{"num_hidden_layers": 14, "hidden_size": 192, "num_attention_heads": 6, "num_key_value_heads": 6, "head_dim": 32, "intermediate_size": 768, "vocab_size": 2048, "hidden_act": "gelu", "norm": "layernorm", "norm_place": "pre", "norm_eps": 1e-05, "positions": "rope", "rope_theta": 500000.0, "rope_fraction": 0.25, "qk_norm": false, "attn_scale": 0.177, "bias": "all", "tie_word_embeddings": true, "parallel_block": true, "init": "normal", "init_std_qkv": 0.0347, "init_std_o": 0.00655, "init_std_up": 0.0347, "init_std_down": 0.00328, "init_out_by_depth": true, "optimizer": "soap_variant", "learning_rate": 0.00381, "lr_mult_up": 0.977, "beta1": 0.95, "beta2": 0.95, "lr_head": 0.00534, "max_grad_norm": 1.0, "warmup_steps": 200, "schedule": "wsd", "decay_fraction": 0.605, "decay_shape": "linear", "final_lr_fraction": 0.1, "batch_tokens": [16384, 32768, 65536, 131072], "max_seq_len": 128, "doc_mask": true, "train_tokens": 184800000, "max_steps": 3074, "dataset": "wikipedia_en"}
Each number is 128 + 32 x the weight over the matrix's rms, rounded and kept within 0 to 255. Layers, rows and columns count from 0.

# layer 3 attention key, 192x192, rms 0.114, rows 36-63, columns 0-95
[[144 140 169 150 151 112 108  87  78 158 112 149 115 176 120  97 129 143  98 142  38 159 130 156 172 190 141 129 137 202 133 161 103 162 168 112 178 115 166  80 105 126 143 106 137 151 140 113 142 127  76 144 171 134 102  53  87 127 135 159 120 109 128  77 125 113 116 144 182  88 166 135 105 127 132 118  84 117 122 145 120 116 122 159 119 109 129 142 169 108  90  86  81 109 134 118]
 [140 136 116 123 169 101 117 138 187 134  93 167 126 139 184 136 111 142  79  92 138 146 164 131 121 190  87  84 137 119 125 144 109 114 111 167 135 159  78 117  86 118 100 126 103 125  86 111 182  89 136 112 135 107 180 149 134 173 165 139 109  78 172  82 157 142 181 105 119 147 155 192 109 112  90 112 100 133 113 136 128 131 123 151 104 116 120 139 145 131  82 128  56 110 139 155]
 [148  87 159 137 132 133 158 116 170 150 148 170 165 158 132 118  98 112  88 145 111 131 114 126 142 219 117 162 125 113 113 126 113  82 164 171 163 170 100 112 127 146 148 118 187 100 142 146 154 163 119 107 155 234 123 144  83 151 145 192 112 135  88 117  62 139 122  91 137 129 121 117 187 104 120 125 165 161  86 147  86 130 158  88 171  94 134 182 139 108 132 163 154 140 110 146]
 [162 112  64 135 142 117 148 101  75 127 150 130 112 142  96 120 129 110 139 170 231 145  80  91 165 110 149 130 109 115 138  91 116 194 127 157 113 108 126 146  74 116 103 113 137 160 156 142 116 130  80  85 167 137 144 120 106 144 130 197 187 167 163 144 104 156 103 122 187 135 170 141 117 119 111 161  59 156 108 160 130 111  86 119 168 143 142 137 110 141 111 129 170 162 174 179]
 [ 92 135 177 115  63 146  82 121  50 148  94  76 121 113 169 182 103  90 165 100 146 156 154 105 163 170 137 136 129  94 175  61 138 157 139  98 103 117 132  84 119 118 130 140 139 155 137 106 110  89 169 121 157 111 155  81  87  95  53 171 148 103 120 108 107 154 112  83 149 161 131  95 146  58 154 171 138  81 185 111 103 129 156 148  81 108 171 144  77 135 129 142 152  99  92 157]
 [114 109 167  85 164 133 113 105 156 100  99 119 111 121  95 139  91 143 194 131 107 124 136  69 131 114 115 114 155  99 113 131 119 125 124 138  80 145  66  81  73 137  92 134 145 123  88 135  96 120 125 122 157  96 112 167 101 150 135 119 136  54 163 221 132 119 100 159  77  95 162 116  92 127 183 132  53 148  96  65 115 128 119  98  82 140 132  87 139 122  88 146 101 106 111 165]
 [108 131 156 139 134 124 147 174 101 123 129 132 120  97 128 115 189 123 125 159 182 106 201  90 108 149 166 102 111 125 133 140 134 102 106 118 123  84 167  99 134 110 121  63  86 186 131 162 155 123 104 191 143 102 165 187  75 154 143 157 219 141 109 149 144 146  95  75  70 162 106 109 160  85 114 166 181 114 109 141  86  98 171 159 134 151 154 106 159 198 136 122 160 148  93 142]
 [145 179 165 171 166  94 104 132 103  81 152  48  95  90 144 167 136  88  94 182  73 138 147 193 115 169 154 110 133 120 138 139 158 117 176 123 113 158 154 142  74 172 102 147 157 172 123  98 179 117 127 118 106 135 178  88 127 207  77 141 125 161 139 151 134 114 130 106 172  42 115 134  68  97  98  95 121 186 154 156 133 112 125  72 179 143 118 112 121 168 187 123 135 110  81 161]
 [123 110 151 115  86 121 120 113 127 140 113 135 135 156 138 119 108  73 125 137 164 147  89 151 126 131 133 101 149 104 130 128 122 145 119  84 154 108 157 120 122 184 176 122 131 119 116 121 153 106 148 130 132 148 170  80 144 147 139 117  65 137 164 159 147 144  51 163  85 125  91 151 148 122 172 100 119 143  83 108 143  97  87 136 137 189 154 136  54 187  84 133 146  83  89 147]
 [104 104 132 169 105 121 173 112  97 152 154  93 167 132 145 153  78  99 109 172 147 100 103 106 114 108 150  85 181 125 111 141 124  81 139 130 125 166 172 123 104 171 112 126 160  73 124 136 128 119 172  93 140 119 138 136 166 133 128 156 181  98 107 113 153 143 157 133 101 103 169 120 101 113 139 120 128  72 126 172 139 161 188 159 159 145  74 115 130 114  89  97 139 131 143 139]
 [ 84 183 174 127 142 139 124 175 134 131 199  87 120 135 213 120 180 136 186 159 162 116  96 102 136 102 147 123 121 102  88 156 105 154 112 187 116  79  98 167 101  98  67  98 187 206 110 106  81 115  91 170 102  81 186 131 147 153 143  86 164  95 119 110 147 174 106 140 110 192 163 142 198 144 159 192  76 123 164 125 140 140  61  83 109  70 105 148  87 178 149 161 149 144  69  70]
 [ 91  73 153 142  82 133 129 165 125 132 119 104 141 118  53 117 161 114 126 132 149 206 110 165 175 108 127  85 143 130 119 100 198 153 136 150 137 131 110 132 202 155 144 139 157 135 117 126 174 152 126 114 106  79 164 164 177 178 120 124 115 136  98 116 123 136 122  38 112 104 134 159  69 160 129 153 183  87 139 102 135 154 102 125  95 125 143  83 117 154  68  49 140 123  88 137]
 [110 112  41 185 105  70  77  96 191 178 116 132  96 136 177 145 142  99 127  91 110 125 212 114  90  81 135 146 119 149 102 117 169 132 225 144 169 146 158 109  65 128 121  75 168  96 131 102 136 107 148  91 141 141 101  96  81 124 134  85 176 163 104 165 103 142  92 126  98 183 118  86 147 161 114 128 140 124 120 142 109  92 155  98 135 116 177 166 115  70 201 195 156 112 128 105]
 [127 111 135 104 102 166  78  82 156 145 154 141 148 152 151  83  71  47 153 105 137 155 167 132 151 128 106 134  89 130 130 109 183 118 141 149 104 146 126 113 152  84 148 105 144  63 170  80 149 138 168 130 104 172 121 108 131 198 184 173  54  92 128 126 106 135 153 135 119 111 157 140 104 111 125 107 155 106  74 190 178  68 153 144 104  82 118 106 164 184 168 146 147 130 112 146]
 [ 84 173 129 143 120 161 116 124 128 120 194 143 129 140 142 154  85  64 166 147 130 103 113 155 161  90  99 126 169  82 119 151 146 122 119  87  86 107 123 141 146  88 146 152  78 180 120  81  68 131  69 195  85 104 121 176 178 133  96 126 200 125 136 126  89 193 134 158  88 119  97 144 106 136 144  87 159  86 100  81  87  91  96 130 157 215 153 143 136  67  57 129 124 116 138 105]
 [131  97 115 114 165 130 153 133 135 171 113 131  89 110 205 114 152 106 102 104 110 134 157 103  98 153 172 142 135 117 155 138 120  85 126  80 171 143 137 170 147 143 164 165  83 123 103  98  72 115 164 130 172 214 127 150  95 162 165 105 116 134 130 130 186 132 114 124 105 155 144 172 137 211 143  96 152 103 175 132 143 190  98 106 125  54 180 149  92 122  68 128 141 111 154 209]
 [ 85 144 138 163 120 127 134  91  95 132 130  85 128 179 119 128 183 128 144  84 136 121 146 147 106 130 101 128 171 152  93 147 162  94 128 146 156 101 110 115 213  98 105  99  96 165  91 159 148 149  96 197 167 174 116 100 177 105 161 115 134 195 197  51 202  67 118 122 147 113 109 104 114 168 139 100 104 113 118 208  97 118  96 129 167 145 176 168 157 140 123 148 107 132 168 146]
 [138 155 104 172 108 161  97 142 108 155  85 122 128 140 152 140 123 123  91 159 110 144 119 135 120 167 127 149 151 165 121 114 143 156 160 161 145 100 116  63  98 114 160 107 130 132  63 145 147 132  77 152  97 146 144 207 146 108 126  88 156 118 118 121 129 154 109 111 154 105 157 106 123  95 127 201 159  88 146 133 136 112  89  66 146 201  94 140 104 110 110 166 154 119  97 155]
 [123  84  82 172  92 104 105 163 138 130 155 130 116  69  90 138 157 111  70  80 216 163 106 119 127 117 113 103 158 193 129 116 145 116 117 122 155 117 148 178 107 112  85 121  97 173 170 108 108  85 140 121  61 138 117 130 104 184 116 115  49 102  92 181 100 125 115 133 116 114 112 126 128 150 101 103 154 146 155 144 135 152 166 139 104 103 116 202 164 138 134 122  67 173  77 163]
 [109 121  75 121 192 104 143 167 145 115 187 142  72 151 127 152 148 119  83  94 115  94 100 140 155 135 172 142 101 116 133  98 166 162 111 110  87 157  81  85  73 133 127 145 140  71 136  88 125 130  84  96 123 115  98 145 147 155 121  75  95 102 153  95 142 135 102 135 100 147 143 102  72 154 107 119 150 153 124 121 186  57 152 145  85 140 126 181 107 134 140 110 195 187 152  84]
 [188 131 112 139 133 150 206  98 130 109  73 144 115 158 172  80 144 101 107  75  80 167 133 163 111 178 124 125 145 141 128  88 131 228 142 155 123 182  90 168 141 115 136 138 117 145 139 119 114 132 196 115  78  70  86 107  41 149 154 158  97 159 120 189 153 151 116 158 100 119 141  83 129 139 133 131 107 129 148 123 104  69 121 157 138 175 128 118  97 204 160 154 143 140 125 147]
 [121 128  91 145 165  97 177 159 139 136 117 130 133 127 106 144 127 142 126  67 118 149 117 149 151  80 126 108 111 180 114 192 190 109 129 116 127 172 118  94 141  91 143 106 136 155 169 155 111  96 130  87 142 174 179 141 161 126 127 208 136 135 109 154 148 166  99  81 147  91 134  91 171 194  71 130 134 156 141  93 124  97 122  76 105 137  86  55 127  84 116 171 104 137 123 125]
 [142  97 134 164  94  45 176 157  82 146 175 125 195 144  59  99 169 121 176  67 149 180 149 114 169 112 110 170 156  85  75 151  86 135 155 132 168 143 153 114 152 102 118 149  88 137 180 112  84  59 175 147 172 140 139 113  82 140 124 156 138 124 147 167 175  90 129 145 113 165 102 255  87 106 136 199 136  54 153 147 111 128 116 137 159 117 104 135  85 163 138 170 178 173 121 150]
 [ 97 128  88 192 114 107 152 172 124 191 117 185 133 101  99 120 131 128 166 117 110 111  93 139 194  42 157 109 144 174 116 159 133 126 184 187  77  90  71 145 143 208  85 116  85 107 147 156  72 114 112 134 124 105 141 123  92 164  83 123  40 113 192 163 114  94 123 157 123 133  59 150 131  95  99 168  99  90 100 132 163 107 135 160 138  87 107 137 199 110 133  88 122  64 116 157]
 [123 124  76  92 130 193 110 129 115  95 161  90 139  65 119 116 142  82 132  89 110 145  61 125  68 132  77 117 100 176  85 214 145  87 164 136 150 152 173 133 137 101  29  96 159 160 111 122 181 126 154 149 173 143 122 147  41 121 136 136 157 132 142  80 156  68 120 154  88  94  88 126 200 137 176 130 161  79 169 133 188 136 149 153 167 157 183  95 114 117  75 111 118 165 131 120]
 [185 144 199 133  55 124 122 118 102 122 125 129 141  78  82 145  90 154 119  76 151 144 115 186 116 105 123  77  68  90  99 145  84  92 150 186  86 166 117 201 140  86 129 139 111  72 156 170 122 169 113 128 126  44  84 110 154 124 113 155  78 163 126  79 142 151  84 128 139 104 114  65 104 137 146 132 128 109 144 145 182 154 141 130 127 108 186 165 152 113 104 157 102 126  95 141]
 [166 145  88  55 165 138 112 105 114 116 136 205 158  79  99 137 132 106 105  92 142 176 133 187  78 200 137 155 140  64  96 148  99  90 141 138 142  91 149 140 158 141 140 184  54 109 127 102 168 149 142 114 109 131 143 122  72 171 123  99 114 123  87 109 102 135 120 120  73 126 140  94 142  61 198  92  90 174 116 139 199 171 108 107  76 147  52 102 136 143 137 139 116 116 151 148]
 [ 39 149 166 160 181 108 141 198 111 124 182 150 113  81 103 102 127 169 101 115 114 138  96 159  80 143 132  94 163 125 104 172 205 167 131 101 162 120 115 186  75 159 107 116 169  65 121 127 159  98  84 188  94  84 158 120 157 153 130 141 171 126 131 202 147 116 158 148 118  86 109 147 163 122 115 139 103  93 149 136 133 112 172  91 169  91 110 122 138 138 152  96 142 154 118  76]]
# layer 3 attention query, 192x192, rms 0.113, rows 37-63, columns 0-95
[[159 170 105 135 106 127  49 126 108 174 116 175 173 140 163 122 184 133 108 115 162 101  96 121 131 151 138 139 132 121  96 160 156 133 124 163  71 134  76 161 190 154 104 148 132 163  78  95 147 136 155 107 128 125  73 126 144 117 172  80 153 156 179 117 151  85 177 132 148 129 118 208 103 124 147 142 166 149  78 109 142 131 114 116  49 128 118 111 133 141 174 131 119 129 147 138]
 [170 121 147 162 138 107 128 139  93 103 128  82 122 131 183  90 169 163 125 161 143 117 115 170 123  77 108  92 149 107 134 102 109 161  71 109 178 130 133  94 157 128 142 201 120 152 171 112 118 113 132  88 154  91  98  74  61 138 112 193  89 135 125 136 143 136 160  84 120 163 114 103 136 135 150  70  65 206  70 128 111  79 107  89 197 130  86 131 136 146 122 135 117  99 102 116]
 [135 132 114 121 113 141 174  71 103 123 191 100 179 136  97 167  80 106  94  32 166 109  98 110 169 128 182 185 152 158 184 103 155 182 160 158  85  38 101 143  99 130  96  99 134 180 140 171 114 132  75 127 156  75  95  73 109 157 102 128 147 115 103 104 119 103 123 154 171 115 140 153  66 112 110 158 129 165 142 104  50 146 183 148 119 126  69 181 152 173  79 156 100  75 134 172]
 [141 155 160 105 118 107 117 107  85 159 113 107 120 136  49 164  98 190  94 182 158  88 136  50 133 112 110 133  82 167 112  86 103 121 108 118 143 166  92 179 119 116  87 118 177 130 162 177 105 126 144  73 148 149 153 184 158  99 113 145 101 153 125 163 141 192 126 154  92 137 128 184 126 167 102 212 117  81 116 127 117  83 110 116 120 112 139 122 125 155 158 128 115 110 134 172]
 [154 132 148 180 214 132 129 103 183 167 123 147 136  89 188 176  90  70 105 162 126 136 156 111  95 130 147  83 188 143 138 172  46 133 148 166 153  65  95 177 131 184  59 117  90 141 122 133 107  76  70 146 165 149 143  92 102  94  87  78 107 138 138 137 105 129 136 115 158 203 133 113 147 167 140 137 116  95 121 105 113 165  99 175 140  98 127 125 105 147 123 193 161  84 139 123]
 [ 66 180 103 155 123 100 102 136 133 114 177 169 180  94 117 120 113  83 127 154 169  92 104 112 106 125 111  89 139 218 117 112 108 151  84 131 118 108 168 151 119 126 138  86 152  88 128 181  88 128  73 164 109  85 142 144 158 131  79 160 106  93 130 137 116 150 107 193 117 126 117 117 139 169 151  94 123 203 146 131 146 140  93  87 129 113  99 154  91 184 202 129 156 131 140 158]
 [ 77 131 137 110 157 144 174  77 154  71 139 157  87 116  95 126  80 159 135  92 174 140 152 138 164 148  79 104 159  61 108  98 170  79 183 117 122 112 164 207 187 145  45 163 138 134  79 176  84 126 128  54 148 170 171 183  76 161 114 103 129 111 172 104  78 140 137  99 144 100 116 146  98  94  67 120 158 127 123 123 123 120 153  86 166  63 186  88 136 163 106 166 122 136 127 161]
 [ 95 117 144 143  95 128  67  86 104 135  62 125  22 191 171 142 153  63 132  92 137 129 144  65 128 187 178  92  95 113 167 159 135  68 124 121 120 151 121 160 126 123 148  61 119 138 161 132 168  90 169  98 142 110 160 110 147 140  71 130 117  75 180 125 140 181 148 114 164 165 105 200  97 123  70 103  81 120 112 101 101 109 155 153  97  97 129 135  88 136 135 132 137  94 130 186]
 [177 152  97 172 134 155 143 105 151 160 156 119 101 107 110 183 149 117 154  91 114 105 121 145  91 134 182 130  77 117  78 183 182  91 114 165 116 130  91 118 182 112 125 170 103 108 136  82 145 140  53 145 179 160 107 142 120 100 149 133 171 166  53  68 135 108 111 128 124 181 133 118 157 161 114 140 187 146 116 116  55 128 131 116 118 123 117  90 113 168 151 174 128  85  87 163]
 [161 152 152 116 211 162 166 144 132 202 124 166 137  92  89  98  86 135 173 181  56 150 115 125 148 129 120 118 108 155 127 180 152 109 190 134  64  93 109 141 113 129  53 123 168  72 182 140 129 121 120 193 125 138 161  94 106 161 155  63 123 114  80 107  95 123 109 190 185 107  93 145 201 174 217  86 136 136 103 119 139 151 169 147 155 100  77 167 147  97 125 101 140 170 141 188]
 [ 36 152 103 139 143 132 164 159 150 131  84  53  83 173 110 171  80 170 109 127 112 150 123 112  54 183 145 146 144 144 106 117 103  94 196 113  88 124  80  86 181 185  96 140 147 141 165 161 162 173 105 164 117 117  99 182 153 139 122 130 127  77 117  86 182  95 108 120 112 165 105 128  77 129 128 100 146 204 192 116 111 143 183  89 101 118 137  96 132 149 164 125 129 181 118 147]
 [ 91 130 128 140  58  61 176 106 119 168 133 114 140 176 115 112 111  50 156 139 134 182 159 139  94 115  74  80 133  88 166 137 114 140  96  98 104 158 138  84 165 172 101 194  60 120 113 158 121 106 124 124 190  77 148 159 158 126 126 177 126 128 139 109  14 115 106 109 191  77 120 127 130 146  65 148  95 107 132 128 111 127  99 162 108 140 128 117 193 150 187 164  99  98  90 165]
 [120 129 143 120 100 189 116 150 109  56 104 130 118 136 167  71 128 154  91 155 201  99 100 150  66 149  74 105 157 111 138 128 103 134 144 147 108 131 112 148 148 132 139 145 101 137 128 120 164  77  77 155 117 155 126 128 141 101 115 179  73 139 132 153 174 124 199  91 150 105 175 114  86  48 144 127 127 183  92 142 134 168  91 150 117 140 126 166  75 114 118 115  94 140  66 147]
 [148 145 105 162 143 170  89 162  43 156 175 193 119 127 174 156 127 144 214 109 137 144 129 130 141 132  53 167 166  92 160 142 157  33 129  77 132 179 157 187  90 166 116 174 107 171 193 174 165 106  86 140  79  60 140 165  75 117  76 150 119 100 121 143 157 141  92  92  88  93 158  74  84 150 194 133  74  41 106 117 124 149 167 111 141 157 134 103 117 143 134  90 166 111  99 139]
 [160 118 100  67 112  83 128 108  93 170  91  65 147 145 143 170 106 144  79 105 134 150  98 109  90  99 155 122 151  79 105 183 141 124  73 105 146 135 151 131 173 142 142 155 122 117 150 130 121 177  99 103 107 134 140  97  85  94 139 118  75 137 208 133 153 104 153 163  62 156 186 169 158 163 146 162  93 100 142 109 160 135 106 114 103  97 101 177  92  70 142 101 111 110 141 188]
 [121 118  68 159  79  76 208 148  84 173 162 132 118 174  62 163 104 136 128  96  62 120 168 131  89 186 114 155 133 165 127 162 117 149 165 174 111 146 128 146 155 113 105  87 176 138 150 163 161  94 124  51  75 151 103  96 108 190 162 115 101 163 129  83 182 111  99 112 137 120 139  47 127 118  99 145 204 123 113  95 116 156 107 125 143 133 141 122  95 104 161 182  70 126 176 123]
 [101 117  95 157  85 154  85  77 139 142  96 130 137 159 173 138 125  97 160 140 148 147 149  88 147 127 116 185 109 163 137 132 132 102 139 151 134 114 175 160 142 179 162 178 172 141 136 123 131 148  93 129 153 143 122 140 113  97 133 124 190 129 127 130 177 115 165 160  69  92 139 198 100 157 152 121  97  63  96  74 120 110 174 106  83 103 180 104  73 151 131 146 110 165 137  80]
 [145 115 126 102 141  97 128 166  26 129 107 106 162 112 144 139 136 103  76 154 106 165 111  98 158 161 192 138 120 107  70  82 128  60 137 161 189  78 134 141 143  57  61  81  88 151 138 177 118 138 178 139  85 123 104 114 197 112 128 131 118 203 125 130  86 131 141  97 130 126 100 148  85 131 104 137 134 124 116 123  62 161 135 180 164 135 133 111  96 179 149 199 100 105  73 124]
 [ 87 111  95 192 126 199 194 106 175 115  80  94 100  78 175  77 133 140 165 114 132 113 123 107 154 129 139 138  92  73 107 139 149 151 178 179 107 151 182 159  89 126 137  73 129 138 164 109 125 147 161 159 127 161 181  89 130 135 185 138 154 105 164 140 151 132 142 133 163 173 169 133  80  92 171 132 128 139 125  73 143  75 105 125 176 137 129 134 152 183 169 114 168  25 102  79]
 [101 149 125 109  83 109 117 159 131 124 145 115  98 139 157 111 207 199 101 136 115 110  82 114 123 131 125 107 197 122 148  89 144 156 133 157 111 117 162 165  96 122 179 129 169 155 136 107 101 106 137 193 134 137 121 130  75 128  73 189  77 147 173 111 140 171  74  98 153 146 105 101 126 159 188  69 145 107  86  89 162 100  98  77 149 124 155  82 204 136 104 119 136 133 101 132]
 [ 86  98 154 115 158  99 152 146 142  97 138 120 161 146 204 142 131  90 111 125 128 147 120  97 195 124 148 108  83 149 157 114 132 106 169 165 113  77 206 134  77 137 132 159 103 132 118 196 106  56 124 147 101 142 157 124 130 107 137 174 107 180 117  85 160 109 120 117 135 118 123 132 184 115  82 148 168  91 150 188 138 135 167 113 173 164 164 140 159 148 136 138 114 154 103 127]
 [147 135 166  76 109  56 146 128  90 105 120 147 102  98 132  83  92  54 124 134 114  62 105 109  89 135  83 202 179 100 180  59 119 113 113  98  98 139  82 142  71 164 150 121 161 102  41 133 150 119  78 203 183 115  71 130 131 125 122 122 156 115 130 140 150 166  96 152 130 157 128 169 125 172 118 107 132  95  61 189 140  66 196 113 117  94 135  74  41 130  97 137 128 123 136  96]
 [103 110  85 125  65 120 113 142 126 162 150 105 194 170 113 133 130 144 156 143 152 190 116 169 123 153 178  64 100 105 141 126 127 128  95 154 115 151 132 113 113 142 103 145 155 130  96 142 102 111  91 156  91  50 120  86  82 115 131  62 136 156  95 111 161 128 100 123  98 146 188 135 141  95 185 137 132 129 148 139 100 135 207 194 154  98 147 143 117 113  85 121 116 189 105 135]
 [111 134 156 150  95 219  91  99 110 115 162 120  78  92 140 132 135 151  76 158 118 108 109 154  77 152  65 151 159 183  92 145 138 102 131 106 163 146 145 140  94 162  85 148 140 127  83  71  85 110  82 126  95 114 167 143 113 117 131 162 129 155 177  85 130 130  32  63 115 164  91 136 150 135 132 132 203 139 161  95 174 136 107 157 127  96  97 150 129  91 172 159 162 159 145 109]
 [ 95 108 137 132 123 133 118 134 135 161 153 106 126 200 135 128  75 117  76 146  85  92  87 112 190  64 105 162 117 119 133 134 167 133  99 190  95 173 125 150  53 104 148 173  76 161 132 133 168 127 115 144 116 101 144 113  72  62  94 155 112 166 177 118  93 195  82 116 126 126 181 145 115 120 179  40  71 141 151  69 137 160 138 154 154  97 120 148 141 130 145 188  71  94  96 156]
 [141 172 125  78 157 211 184 101 120  93 124 120  94  74 151 146 140 133 121 154 130 174 118 115  90 134 109 136 133 119 159  89 121 137 122  94 182 169 171  78 106 110 140 130 121 155 157  58  80 165 110  99 141 118 135 114 113 168 170 129 171 132  87 135 198 108 166 143 163 122 142 156  47 141 132 152 124  79  83 120 136 135 127 135 110  57 158 119 153 110 149 124 129 115  80  95]
 [121  89  92 157 107 154 105 128 131 175  78 207 124 104 135 136 137 143  90 114 169 112 112 144 177 130 110  86 178  97  85 110 128  80 105  96 202 123 123 145 156  52 146 205 146 158 114 172 134 127 127 153 135 111 147 199  78 111  95  76 207 119 155  76 135 107 131 173 166 141 184 132 128  59 128  76 123 136 148 163 104 122 137 196 116 154 110 123 103 146 102  62 196 182 148  99]]
# layer 3 attention value, 192x192, rms 0.0895, rows 32-40, columns 0-95
[[178 161 151 125 127 142 126 105 183  89 126 104 142 140 170 100 101 155 152 197 114 144 137 131 146 135 115 142 141 155  62 113 152 134  84  52 147 193 113  62 134 195 135 166 123 140 135  77 100  46  85 131 161  78 147 119 151 159 128 100 126 124  91 151 142 109 150 174 170 169 159 132 125 116 128 149  93 117 173 133 155 102 103  73 177 137 199  96 137 154  95 143 109 101 135 136]
 [134 175 119 101 163 125 202 138 127 123  96 143 101 154 119 168  60 158  82 126 114 144 145 135 138 112 130 139 114  78 111  99 111 147 159 127 108  91 129 129 165 140 183 156 130 182 128 102 116 116 119  89 116 108 148 167 120 150 110  87 143 118 148 103  91 123 126  77 156 107 111  93 114 180 146 159 156 160 137  87 172 111 127 122  91 157 105 151 206 101 108  84 145 132 174 189]
 [137 147 188 136 118 128 148 130 160 117 157 167 122 126 168  59 145 154  89 161 157 123  85 114  89 170 115 136 126 105 120 131 157 152  94  98  86 173  84 156 120 155 106 124 106 116 159 132 127 111 108 170 100 144 107 210 126  94 164 134 125 129 170 104  99 179 134 140 135 109 128 168 172 133 153 164 167 167  89 131 129 119  80 129 122 153 111  93  92 160 131 123 111 175 113 130]
 [133 154 122 104  79  94 186 175 138 102  73  71 166  96 151 111 141  58 133 137 102 143 154 124  60  74  94 135 158  82 130 107  66 130 167 128 127  98  92 146 143 127  86  97  80 119 111 125 138 135 149 124 122  97 147 135 102 133  99 118 128 183 100  81 101 135 102 156 136 159 108 141 152 101 121 158 111 159  91 124 161 170  98  74 160 128 106 152 176  96 163 131  73 155  91 129]
 [112 150 147  74 102 125 121 129 123 140 148 184  83 102 113 144 167 143  79 127 125 130 169 161 105 137 148 147 140 119 139 168 175 122 123 116 118 158 103 106  95  94 131 131 104  54 166 131 105 157 155 146 102 186 170 147 140 120 183  66 169  90 174 150 112 115 148  78 135 133 122 207 112 100 127 137 151 222 135 139 136 110  96 117  98 139  85 124 140 100  81 121 150  84  76 175]
 [ 88 110 112 125 189 123 150 153 100 116 112 100 103  85  88 147  73 132 158 104 112 158 129 123 123 147 181 111  97 113 122  81 167  90 107  87  83 160  85 178 154 153  98 150 163 113 101 122 121 138  76 130 127 148 140 135 118 155 128 158 150 112 150 116 139 136 172 129 143 123 141 156 173 112 146  95 192 163 106 164 110  82 160 136 129 127 122  54 187  91 131 139 115 104  67 141]
 [143 197 157 105  81 106 143  63 132 136 123 135 124 149  96 157 152 110 118 179  97  91 156 114 181  60 177 122  90 128 124 109 146 159 131 151 105  85 115  91 133 129 125 107 126  74 128 137 116 149 138 172 134 129 102 112  87 101  91 118 111 148 102 145 109 134 128 200 111 124 152 110 149 115 116 103  98 174 125 131 174 121 140 160 122 113  65 134 119 165 152 125 103 121 173  99]
 [149 148 109 149 129  93 164 147 168 164 127  80 129 142 134 146 136 100 124 175 181 106  90  91 150 121 111  86 156  70 125 137  69 115 127 105 121 125 137 117 113 120 117 119  96  54 221 141 128 138 168  98  87 182 119 117 172 153 130 100 178  86 158 192 150 218 101 154 179 153  59 109 101 147 139 175 210 148 134 127 133 155 187  89 161 118 210 163 133 145 109  95 147 104  62 178]
 [172 125 149 117 108 167 111 126 151  96 114 135 162 101 175 108 164 105  73  75 122 123 162 127 135 171  80 124  89 134  90  91 131 135 132 113 189 130 155  91 131 107 123 115 145 100 143 134 173 148  73 102 114  95 135 126  84 139 158 110 130  79 129 123 131 171 138 131 118  81 105 120 139 102  91 140 121 168 158 119 108 149  22 170 107 106 136 148 181 118 128 142 120 136 130 128]]
# layer 3 attention output (transposed), 192x192, rms 0.079, rows 32-39, columns 0-95
[[147 131  63 130 117 122 150 131 151 171 114  85 127  84 144 176 174 113 121 106 130 201 126 169  94 135 161 123 113 150 109 103 152 122  94 110 116 143  98 167 115 107 140  85 155 126  93 163 151 145  74 154 107 177 158  53 164 103 139 190 126  69 113  94  92 168  97 118 130 122 164 171 115 159 160  67 132 114  97 124 141 129 127 168 156 143  89 156 112 128  82 135 102 145 173 114]
 [114 115 167 127 134 127 123 147 101 143 166 206 183 108 156 133 126 102 166 104 163 105  97 169 183 128 194 112  92 133 137 147 120 134 124 129 151 160 174 119 107 125 116 168 155 106  52 131 136 102 161 155 142 186 187 118 156  84 176 163 108  98 197 185 128 148 104 114 144 100 110  96 138 218 185 122 100  72 126 128  73 137 110 126 155 105  99 107 159 134 206 177  81 135 120 126]
 [106 106 156  97  99 103 154 121 130 123  91  80  76 124  51 127 101 129 136  99 120  62 139 111 167 103 191  95 100 112 144 119 103 152 147 147 122 127 190  60 162 124 148 158 153 130 113 167  71  68 132 124 149 152 133  99 119 153 125  58 138  88 201  94 101  48 139 135  78  87 146 144  99 106  89  88  91  81 139 199 146 132 132 151 104  96 196 122 153 126 187 112 125  88  78 148]
 [146  82 150 203 114 139  61 141 152 140 119 185 131  64 123 144 157 133 122 124 174 145  86  89 140 180  89 143 117 131 105 149 114 129 139 140 140 102 126 131 119 179 169 182 195 145 138 109 136 161 101 101  82 150 118  80 127 149 123 134 162 143 145 174 126 132 114 129  71 111  83  92 102  83  94 115 122  83  81 115 110 112 118 177 120 121 133 149 137 114  78 123 154 111 133  98]
 [106 130 116 146 150  97  98 124 178 120 148 138 165 155 144 159 117 157 155  73  89 125 139 154 144 127 133 193 150 168  66 113 122 134 127  82 117 124 149 158 135 131  92 115 142 126 193 163 141 145 185 128 144 103  90  94 153 170  75 212 116 181 132  87 126 101  76 168  97 134 144 118 130 165 126 123 144 134 179 110 152 129  92 185 130 135 203 129 138 104 161  55  97 177 140 143]
 [139 130 141 167 155 124 107 108 144 162 109 134 110 118 122  87 166  95 156 144 129 155 122 143  94 126 122 169 118 199 133 135  92 170  88 158 192 101 142  95 127 153 172 124 139 116 138 140 139 114 127 109 172 173  43 105 122  81 176 111 162 160 134 115 161 126  93 115 184 135  83 112 163 150 109 120 123 160 168 111 141 139  63 110 125  90 125 122  81 133 155  81 107  75 167 230]
 [147 105 123  86  99  97 135 203 128  67 103  71 120 130 178 132 136 165 128 145 113 195 114 101 126 218  83 149 120 114 181  53 149 109 135  95  87 165 168 175 143 135 176 120  93 152  94 107 158 102 154 131 136 132 119 125 152 160 120  95 142 121 119 163 128 124 194 172 122 159 122 130 100 149 161 103 137 136  89 121 164 132 141 166 106 179 185 141 130 105 146 140  97 176  84 142]
 [150  99 101 149 129 168 134 164 148  92 159 159 158 112 114 134 131 129 176  76 117  99 195 161  92 131 171 107 171 154 128 136 170 170 111 233 134 112 129 111 128 169 130 161 192 151 110 118  82 176 114 193 145 111 111 130 135 224 144 133  99 143 126  87  65 123 149 132 101  55 154 103 118  64 167 152 122  85 131 105 182  98  95 148  96  90 116 146 119  79  69 143  91 104 172 149]]